{"head_dim": 32, "positions": "learned+rope", "attn_scale": 0.177, "final_lr_fraction": 0.05, "doc_mask": false, "train_tokens": 146200000, "dataset": "wikipedia_en"}
Each number is 500 + 25 x the weight over its row's rms, rounded and kept within 0 to 999. Layers, rows and columns count from 0. Numbers have three digits each. The size before them is the row's rms in percent of the matrix's.

# down: layer 4 MLP down (transposed), 256x64, rms 0.127, rows 187-255, columns 0-63
# up: layer 4 MLP up, 256x64, rms 0.141, rows 188-255, columns 0-63
down187 092:525549505505526482526489533542547526505488479519476488480481540504508516463470496517492512472459496534490526453501508516494500521499495479448498473501519514462450465500479467484528468525526515
up188 095:504504504513466504512483534488506482492520464491506524522507525502524509562464491495512523493514497497520480509558460507503503542576518486488469517523512471464521493487460501464495503473441498
down188 103:487470511490497515471486500493463467522489570522528495483493503468490506513494465517533506505470526524482523510447558539477457498491516529479469533500515479529485499464552515502515487510493477
up189 105:527518504508482519500519519473490477476471541459570526472517503514506498497493500488514491466476479491453534523527494468497463495545532515489512472514537527480510509510458470460491483539476520
down189 092:532474530494506522545518485516476521511477531495515509535503456491520470462452519503433475511468509493493497502498481511453489524522512498472540522525461486509505506492550484528503528510471466
up190 107:528476516456470451472520494514484496477502541456476562488485521521519533568506540513511495525478502516507499479519507511496464505501476517508504476509527499433503485519480513498493516490475532
down190 120:474514465484522492521473510494447497494483450476522531519498475561514500495494511525535521479496475496511486492466477523507490495482480486535543490532487486486498514506476489558545438526503521
up191 108:526466530503477500472502466550466490488494510487503519440505493494476504530523496506537473464471486486523551537452515501450497491542497505496513463515512490478543511521473531519528528499503504
down191 123:532461496532474513485513525513453473499523517493503510507544470478536498496532526503527467471499491499515501459486527492521535489513483520421529470466485496520519526501474482504523500530456485
up192 095:503532521520454453491472472496501511474491467478490504471491505515518465533501491498489546516491481502530480531487483478528499517531571500498510472528502439552501489513507539495523473514488529
down192 088:459530493481514533498536521491558479485495553500532475539484502468490495487516519508510462487541516507525521504502494491444492479545443510540497517467502537490487474499490466478499485497515501
up193 110:513506493539481458525542475508503495491482479482527499493529515484496488493521536537476475513492461483484515508481486509481501462508532506484517432508471450538566541488515490499492493536478526
down193 101:476512506528440511489510524488496502453494483493533490491485514475496467466522507492487480485538517459516527525508495491483536560549497470461544509484500493514483495516509516515533521501430499
up194 096:463513460484473449477512487481527490490464505517472510530490524505466498524525521528492511514520456499486472502476497482473511562503529472523555509532500535526505517458505485505491498538482457
down194 096:481521512484457498558551517507497500544506468491532477502476526533452477476508464481500492516473521549489493516530493530530487536474508494492529515495459497492483485458511500506450487534494488
up195 095:519501557513478504459444449512471487490499486524526495493472525504516519529517520490521474501558466489519491499512539537547442464510503495520485491497493504453526486481506523492513486483507490
down195 092:532519484501490517506498506514490536470499465464485537497504481518518524538498466529480483511493466466481456541481553457514508528505504453513529507489447507503486547516512496472460538502486499
up196 084:500508514528509511492507474516523525468490515446500509489518489505483487515518494449561544534504473486487513481546503475508473524507530482437491474512472483531520480486540514526472501500460464
down196 080:524469471521474515496471543505495511527498505516505480479485524469512489485527478521476523475493516504503508504502512521489536477442469474532488505434556536473484504517480516459546539520495490
up197 101:482493489496490467496495501507469502493508503509541534489516513481516507505508552539493495469474498544509474481518460531510437521522483500520509513524545490524489471416491472474474509487533514
down197 109:498441521503503518516498500457503497470503468477529447495495553462452521549515516466511474518523507485494501492536514501542493486486471485510497520465551495485503538510500503526543500518475494
up198 099:483521510533485479496507544469485511491451476478507490507522487494523497504474537523529458515481479496506532521485474552459467543507533474542543494524486497532486474480490436498494492519502503
down198 098:546464518516523503467499443487510473496541492523536529489513475512499492533511497501508525532484523540488472474508551477533524481467505484492483467526510500474492491478520539463451502464493478
up199 098:493498480462512509478489468530479490524519534458502531523504518508448513494513512496528541513498435490494485465484490547488444528496532486533505469517502473505503493534478464507482481553503500
down199 095:496480502508463513525515465540500522492546493496495496516503504481532469520493478485538513564488475493484496481493484512486516457447478480477454538494491512484514467535516460516484523549527473
up200 098:512470475473493517491522478470475470488506521507532543509529502503452513512536513511504530494484519509475540470499504526469486469512481536517518439521504479465560551484508475478508491462491498
down200 086:449488507502528499512466527492483539534511535502471470495494466485463511491512448504522533482472534466541496499512500554477502470546506472539495500521470551514507523491512495505505478479488473
up201 092:536495516547473496479450541512483505543520503479525514478521502519504478503518508478525540486481490532514492487500511480494511516561481503485491428513478460512462506512510534468464515505461501
down201 094:523497459471506557461498471512530483445492501497457528513496452498485459517504487511521504486542465496520501537486507523488503485515496562510491519501510512532504482485482462518525517470546503
up202 097:490504501467481518489461496538469501483492464499520509490487534510518491532569507486483535517500488510510482492472461548487456526508481506485560456483499497496499541499491470454491527540514506
down202 090:510494509469523500499482550506563504498521544478518507511491495464528488494472454484516438468573506533491515513485518506489524517481490522493486526491518483472454484520482490484494480485537485
up203 090:480509500449474515532497484497495539467463530485507488468532513496495542540487517497552479527517467497498501542473512489477491523488487514503475462518536510537486471513537474517513532450476476
down203 089:496487529538517487506504544491519482524537482496474498504493490486478507488493503511493516484467517468499490491553474522558500464513527494501514494492471514442492520503457533453439528545495520
up204 091:508554478510472519475529536471508482496498515465517525497496488463523485493511518502504538534470481463523506538517521574510481449510507466504484532519500483514514469459487480482502503489452509
down204 091:490477514498545462536458500441476452517521439546504520499499516495518502510495521532487488504497473480512506526502510490515482588488503497477499516519495496502460477514500513513513518498511461
up205 108:464492532459506485504485513532485479497489514478510498466485513496502500498495540527516436486533498512511499530531494481460486513501503500420528489514566498508522487476522443517487522503496522
down205 106:493511486519518529508534547466468516455487488499484500494487506503533504535520513508461482526473520513509498544464464495495524493482528440496505482541478538472510536503483518433490507528505474
up206 102:534514505497490492507519471430469460550433500504516540496458482490497502541528511494524510501491522505513502526470510478484482500507479483484494483543519454498535511524494528466476513521470501
down206 115:467520507530507530503526522484475446558476510466493527497488529502512444529504522495527458470494506482496478503521497477513477556535517467484483480506518480495517532519466511476473497529522471
up207 100:485495521499479473485540484415506471490506481517497495482509553527472534484481501506509454477562485483531534509499494504506505498504553493509491481531500450512529501502475491524499464488505522
down207 090:503483512467472512487478512495475482481536549509489472514506513486545447503520480498533514508495480489488516503498518503476457597522517506493466543475508493492469519505500468507532479508468517
up208 106:537541522460478494436457535531493506515465560494532515474538490468487525510521503512522494493476517502512531477473491502513460537509481480504494535498508491502507479521468461461502507486483519
down208 101:493511473530528482520522489496533463509505414516487504477501461504495486504495435480538541537510496517499496500518519466514508469471493526470487536502489500496502522491461506533467499526523534
up209 109:542513517488441506517457518477461501521480482520503490479523515523425493525506528507535504426544474499521500499500485493539499489497476492492528487502500481485499511546521501466494496487480525
down209 113:549565496492479487491469485506477536533488513495503468456510485513501501514500475518482543500484523486479476503442514478504494529494506428514527502506549517488508494507528503487546483505461520
up210 108:478505560500505491459495526505499509476468541493493493499501510461479482513538498516554485473484481529497539496490519520464453525489516487499520473503537509463539538511507541478470469514463522
down210 106:507454510510533504520559460517508475533533481516515506522509515494498525473492530514516517518466516492505516489489563503520481488468470511476496511514494476478498499484419500500474485438488512
up211 112:517520487466482513485499511517487439443481501480503520517564528475512462529509495491554513505491478525482520553512463550476488478502518507464514494514541509503500494502497481509467514490465512
down211 131:519539475459519482505473470487471525467489508512509490503487479514473529494513476515477518531462469546462534498470503485518485495478520458530546544505487526544514477498496499492523454522519539
up212 103:487509506508474529463510524504490500495475516483506551493495514536481493493562517497477496527482497465515534494463499470480528463539537438486502461548497505463490517528511452488486519503492519
down212 106:508520521505503510558477543509512512511478501489501471538529531479475526528443464509549482483527481475520447481542469459489466503493494502508479497491489496523469515492525513509494521525480458
up213 110:528503488508486434482488498524500505498468489492492499507519518456496462505529513507528473478518514530574513489495501540492481516518531459517488452514482457487511545515503471516479524479528463
down213 104:458498499497484476490475525501544495505503536478534470494504509492485546489498494513500513461482532540480477519552499465520499540486466519516516488476480525569494489471501516450494478478479542
up214 100:517486499491484497510516434491473469508508472510486503520507515504466517536470497490530504493497477506506513524502431544456521543566496525472469502505513488492547493459483494485514510536482519
down214 097:519545471532515508493494513516442510456489523504530509510483480550484508478537474554483497486508535473499493499499510446496472452519470479524522512491480472537469490514473495531507504496538498
up215 087:502533527496471491512436541519509524471535495488522510447512533502504461484477571526497485487519513479517518468533502516499444512502498519487490488483489455485523500517495532488524504489474465
down215 089:510494513515477477537530511512493523515465482441484513532495486526509545490515496472504492526523512497504469498474556456479540481465464538534486511509495502465438484501505498522475500481539510
up216 092:535517468471462485492502526507492525523466517455540537479523532470489479510527518547536523467516508503519503494521500513520470476502499470487533468527516504469493466516457470446480475505494492
down216 136:506531469494457471489508535507463491499484542469516564467529506498460519513463496515501509504541483504531483459510489494510487493554477462483533519542531483493540488498476475477519489507508513
up217 082:476477473487490452457537457465492508474497498512501529514541527496458476500506518506518499526534482457547518491506484543504462545491489521479477496513489535479514498492489476483485519518494563
down217 072:446534506468550517499511501494533512476513447534467514537528534453498524476481472515441534467519507533473479454493487514502516524518496495472492468525513493504496509514521501484523493511498496
up218 099:471513473509483475471478506506496518478504565465512500488501540490471498516551512510513487496467503501524470549518500482495481510479549467449509502518520512544510523441480506492489489526453507
down218 108:479494483535464533482513485508494531520488522489508460447507497509468494558498511522479512473493512498531563500491560473503493525503500497509523441509484485488497506466481472510462476548497498
up219 104:489541469491507471521491483493469521488486469482533533487533516484473489495489541432528514532493485516505538504498491556505513501490451530501506517535478515513502440487487457517498501532472506
down219 102:510477505521522470507500440488559459513536502475509490470478527519515484497484513533494482483514538497524498528509479446485514498511483501480504504509487478473549572511457529520486489494485525
up220 090:574532526484479469458511498503488472476513523513488517493505519507484551553479496495510511504498475504505497502522507458494521486522549450485464503515479536496504445500491490521524457527489515
down220 079:462531490485511482525523520514478531510521509527518486505454515481555518459501522511491481497510499541485485466509532531488523496476498520460440473476508466494490524474505470551485498535460491
up221 105:544464466529483524485447517512476481489471515479488512504507513518508483495479559475522483465511493485496503517499521485475496492562531505514527494496525456480524492505512446485551473486485541
down221 118:495493551519454513512523490491486488501482469514562508505471521538502489509538501497497541524499463488479515470455505524509507499439506456511515513501536524495534481473527505476462497464464505
up222 104:498517567528480473493484484499496440486485507485502518511501506507503520534494509471539529505564522505497515529496482481481499516516472538489486455533532476506487445505467508483493477484447495
down222 096:490476508477502492474569517499508500488515473530504446510536490510518478497514531473493469492482486460492544487488483481510536479540482499536501521481455539528505501534528501436484484513494520
up223 103:499503465463468492470487441509494487483505472533518494485487469479457481497504517511510513513562490482549493499515512557487512523553513490493509528535512497501510507482511527486470438530511512
down223 089:487489472528543537516502499507501512494520490525527478461530485528521492521462519471493502494467522515494436516495519499535469439497519497533503491547489499468473500508430523503495513473500520
up224 100:507512480510501485478509488536450497469485486485490496536525505528518474508540516443508521476564480468497522479485511480502468495493509485488493505496528488507550466472483533501516472478464565
down224 097:531490465502511505513542500509508526460519513522490490478475466487476457504496529500460502488499449481538493475498504473492437470502509526563543513498518543520498488516478524539524492505472505
up225 114:519495479464467516452477527526488465492504523449516513489515545498517504531526494512506571501524465493492489528551470468501475474524491483462496534501524513506490481541472508474519483501479496
down225 107:529489441495517540525522502510478478526456465479510515504522511567505492486491539469524508530453502466514456503482499474515520476523492493480521493501465510542525524510509455492501476494487527
up226 101:510502539476454489500492544550484441517512521526494523504480521511489474519501481451525519518542509499519506465521496451487451478506481525481493498516527478515499475515514519483527454458495493
down226 093:520521455498519528477538462492494498490510509462520504483538517518481519482541529477517476489465454497465545505457484521506539534540533528467469507502497482504511505499519499464506513464508461
up227 098:519474511526500522451495481493492510501465472454461506524493475514465527554521515492499515447511481494506548477491488536507492497498511477503447540533506458535526505510482509491497504554519499
down227 089:519449502482477511500486490552469493472520497490474514462476483503504478494535519500482504512498551498531534523484535507510515477493484569518506472464492518460483469524513449549517504478503512
up228 091:496508510491489521499493557522491510497474519500520530462495511473505484495541508531459467468514457493510557470491549481493487547522528450506508523527482527479463519497490508478458473507522516
down228 098:496497494537499522514522444538496454474498471492482487508490495494507503476482457488590477520504543495520497522539525489473488450519480477475507502493516495522533498493457483538510519500494511
up229 095:535486511523501490505520492490446485530469538515540507475511523519483462493515511478519533482498505489476498547476502499509498472505543490513497447495487473560531503532543486490474468449522479
down229 093:500503506551518495504492509513493523441526484468505502508522475439508539448477479493499484497516502537486526449508519508495517480481473501504448524475499498480506520464482527517520558536503503
up230 096:437509509476492469489459473532492487501480512500478537499475543506482478480532502501513494504502509512527486519535500479500424524514512463462529500537531546483487453502476526492478502518515506
down230 095:513491446483495511520512487501460512509504519476463519477499527494536496500543476476486483458538537521455536503473482529509555454470515514550508515477526472485505539474501494528495485497502502
up231 115:479480506467485488511487485494459505544497509491484510479487524560489510505485488534525517484494489466534539523484503519446510518499517472468554514525509505512548500538504471461468510551474488
down231 102:507488542485460528488519453480528498470528523551489447488526499523503485486476486489530506529465517502510472502560536521489474493494489469510529466478486464495505496466497529494525476500536529
up232 101:474510468445491499473492483469508487506517536518512488479505534506478525517478497537498530468552516516556508503517500488497472488458506527512497479556491467527511474445477514471476530469508509
down232 089:467449518506519521527528541471502518510505461496527420498484508478538471505506504508501501515493528536507496528531490492475507518523484464509455486484496482521510477537469497464526459502531521
up233 096:508494506475467481509500511501458469481539562498544553460491524529476505507489505467486500529518496533505555451521458511518474458504519501489485495517482523457507526482500510500509484501467481
down233 093:463520465557524490541474494483492544488517515479522482497491486501516545499459440522492457509497503519493466515504520482511500483534494479495497528504439501500506492501526530540478465468526515
up234 103:527545467513480513455521495492509514507507489468539513515518515473441521500488542524521472481518487499482517492456476491530448450473516507501553485497491542533522481495520494524481494519474486
down234 104:483483497518561479492481495512444455484471489479505500483509477518532489511494489530522502472525449440542510526520506506522507500533472487545539510484463465510520522471507505510532512481489514
up235 096:505502505487492486483486517545488489516506472491517532482531509493493468539510513458551511505493480457495475528504473512475431487492505522519533477516552426526511484519502474530477490504524499
down235 091:449513538483501503488496494498483480504434531476467486528517517514542493472505489484493482486489524559480515511535496496527483498512498470506458572481482537529467487492483506480529534507508507
up236 096:518522530502494494436490525520509508500475532473481535503517534449476490521502526496507508530456529489500455536515494481496481508558518472491499499536464524505486517482466511499449473469515521
down236 087:527518489492530485509475474513528523504522518493518487556532525499500519513506496527485481410519536484504536485485481455478473496526461482504506468494542527494469490504468496473516455502509499
up237 095:479509556503488470479542526499474449529506487496475497482523531503491478512481508461523532501492482489493522475512473509462490507528505499474490444513519462466522512488526539486538519520470555
down237 110:478503491536483458494507519522439474508545465482491507477519532501510461501496538465549537475534488530524508487477486470516550526510526520457463466528503494505500521486499488496488493480497519
up238 106:478522467507505476450514504512468480508509498466508518502532538474483507509514511495533497495499486504542501533489547547455510512483488513444486547538531546465493510466465490484502504512489465
down238 129:500504491532552477493504491514518501529495464486507551499524527449452491481520520473488489505519455501526473506490469531489507520511522491446510528535488510475529537526470493464510518522460473
up239 089:496497496506486533484501517507486494503462533508563544494475468498481527496550508453494480473487503488473486496530501502457509545482511501474537484540499530509485490529482462539475457519517463
down239 085:510509509481455503552510445507502521474524457491474461456494452511530494472506521482480486507476513487522524514492491529540480522535532530499517503532517488500518530480523514501445521461503508
up240 092:502506479487483503523468520504503544510527505474518530509488537487470493509483523537485440490468492515508536470481451503464497491480541473508531484519510516487543537445509546476509521478502472
down240 092:457526480510458507464508482488496495526541523529488465550504474498507486504510458495540507470490484519502487518550554498476527494521481505496498499526448479490458491514534488548479518471510519
up241 099:493503499520434510526501448498516513488504489507509495501500470519483500528543534454546521489515507459475540508487508485490507492516490514468499469543549486479515535493489520453512511449462498
down241 096:521521485528508490501484530499473474499473529498476473535494456512505483467461507448477494539512533511509491560526484462519487502492473488576496460515503515468523508474500520499499499490539505
up242 092:480459572462509487484506552488489463479475491458511529455502503484483515521475538493517475491542505528471504491503521479498518484545482514520489541490524476491491472536534502502511529482515491
down242 080:500527457505463498529518456549531514500529522529510515501454520467505462523469492509511511510500505495543492491485482472510461544486512515486505462497530438503482500509468484498506543533475475
up243 097:527481468488485498465443512487504489525493515500493518495532543546518546517494556475467521506504484519491487501489534519463488469519490497460516448489542490527529453508456508492506515504504507
down243 094:460496504548491505497522474572486501504526495487480462498531474488489437531509485528501504469483537481518476503500486498511486485507512510548516503520456500528484524494505517515474469457497556
up244 089:502523525501458459482556538534527481505532556495470512462492523482482481494504529486494496494483512517544517516481476497515488522467523460488527470507476481506505488477512470496495493434527530
down244 091:472445463530530482512512471489533523489463452509509472549489466468506495491527451513506509496513503484461531515504540497484513495502495540485492525479516503519474492491495511573522503532503495
up245 101:475503504472504484481512463488480522537466457482499534495530524481441514543549503491522512483485500526487503457501499483459489519505496503520474442524559485495474489501526524510508509499540524
down245 099:510540484533474490521532508516545518495487465500502492508516485505513497499556472479461477475487509529451525489490545513448463496521524524504480460486517517508459488520496500502509432518488514
up246 095:457519561493483470515520500504476507465491532496468535482536501534483478489500506509507517505477482474487537448518569520529495518497503428508477513540476491481491502499502488498516499480526514
down246 088:522460460491535493514509510512540488515477512482523461526461497501532519557505531516479471493493496504491459544507485503493516482493441549488477508475522486515522503549467485516497463521486477
up247 095:522518562456493495527456459499518506503489487485488546490500544470512501469530530537506529485497538486491512475482480489490535524551487497500501472534501497489534462520473471466461494506494509
down247 087:529476497503503483528488528478577456489508490547532451507528445519513470512475493495529494511535544486496492492492494470508458483479495486516491557511511491486481496496483509523520506457515502
up248 098:504507485488457473460485506483512514480502497506487498443470494473438510517496559498530521534501493546557508468525493518536464495538502508519531501501520511474456495510530521496512467503499499
down248 098:485486481561505501495473488462495530486489473477518511484496498514532493514506495547467473476486510478458481507522472485488489475525556477511529571499551496487490498485483515505557522515481479
up249 093:501524466508513490483529516469505500489500453486505540532514527485482488518505522538508551496548513497505535487511466525457459498489498487496516465511486454502486497461449527482466514511453468
down249 085:470505532550520459527472508484497479553484509472507453471517450492506507517512552493474482486465505494473460487479493513524508495499503497520504523526513537505554470537517502488504477462480526
up250 099:483506461495499478454500526444511503459510527502545520457509547487491561502512525508534512505487469500503509441525504521494464514516490470529499500515501462494498477518449504521498476523493518
down250 084:480527487474527493523534466506538520483517458534465519497491487425490514507477483503511491507508528525501537517473522457509499514498521533502471460448516512502513490462484476554518487478506508
up251 108:551478506529461508502508508454469488493448509464554522524556489506477546515504509487502496526527497456496469526504479484469529520498525490478513464490532503512520463478489494484528496483486521
down251 118:535503484497537481521495523480487490469511507483506535475520483562508519488528481488486449469487495513514479479488502498494504506481469452519559467524475491512514496572493456539517506523490487
up252 097:499542563451482489479478520507509492515424520478505502516525538454513513489483485504534496471545495488533502468486527511516469491499508524514475515482535497528493477476495480473522497524483535
down252 078:524479465525528524490529471487468493518510470494500498455485521525487490473512532473463530484507477508484509514552459504513537489532448543485492486494448535481517529532489515540516481486497509
up253 088:521503486450493500536487498451503502438481488501490525537513505484489522502487571507512469494502477514511515452478543477536462475520508502495517473508521510501484462462545520507496490509524531
down253 082:506499544482526484505477511557543476527481517457516467503519542494574445494483463493502510474483508483502490508514506528480528495509505492538493526500477528504491490497452476495500501507468458
up254 110:469521468514477456532502524507477473479495496481518494495556529478416501500519507507491512491502483502484476531511467485519505541511544479507525498541493497491506555507520489472459487470526509
down254 109:462451500520514470480515507539499470465516490554470494524529514490469506488513488477544517518496512516502501499483522498542504468476539533479507437534491535494455519509486511509456516483489520
up255 100:489511528471476524469462532510495503504470512526545481477528507516496466509527495511532531450508490532508491533515492484467525489565495491492507513546519517493481511455479528470461491495453515
down255 098:521500468508487488495500489521507483522466519537457485512456518524495513482494480477498466510530484494473493461453540500566516516477507479499530518442494511505505486512556526509524457498538495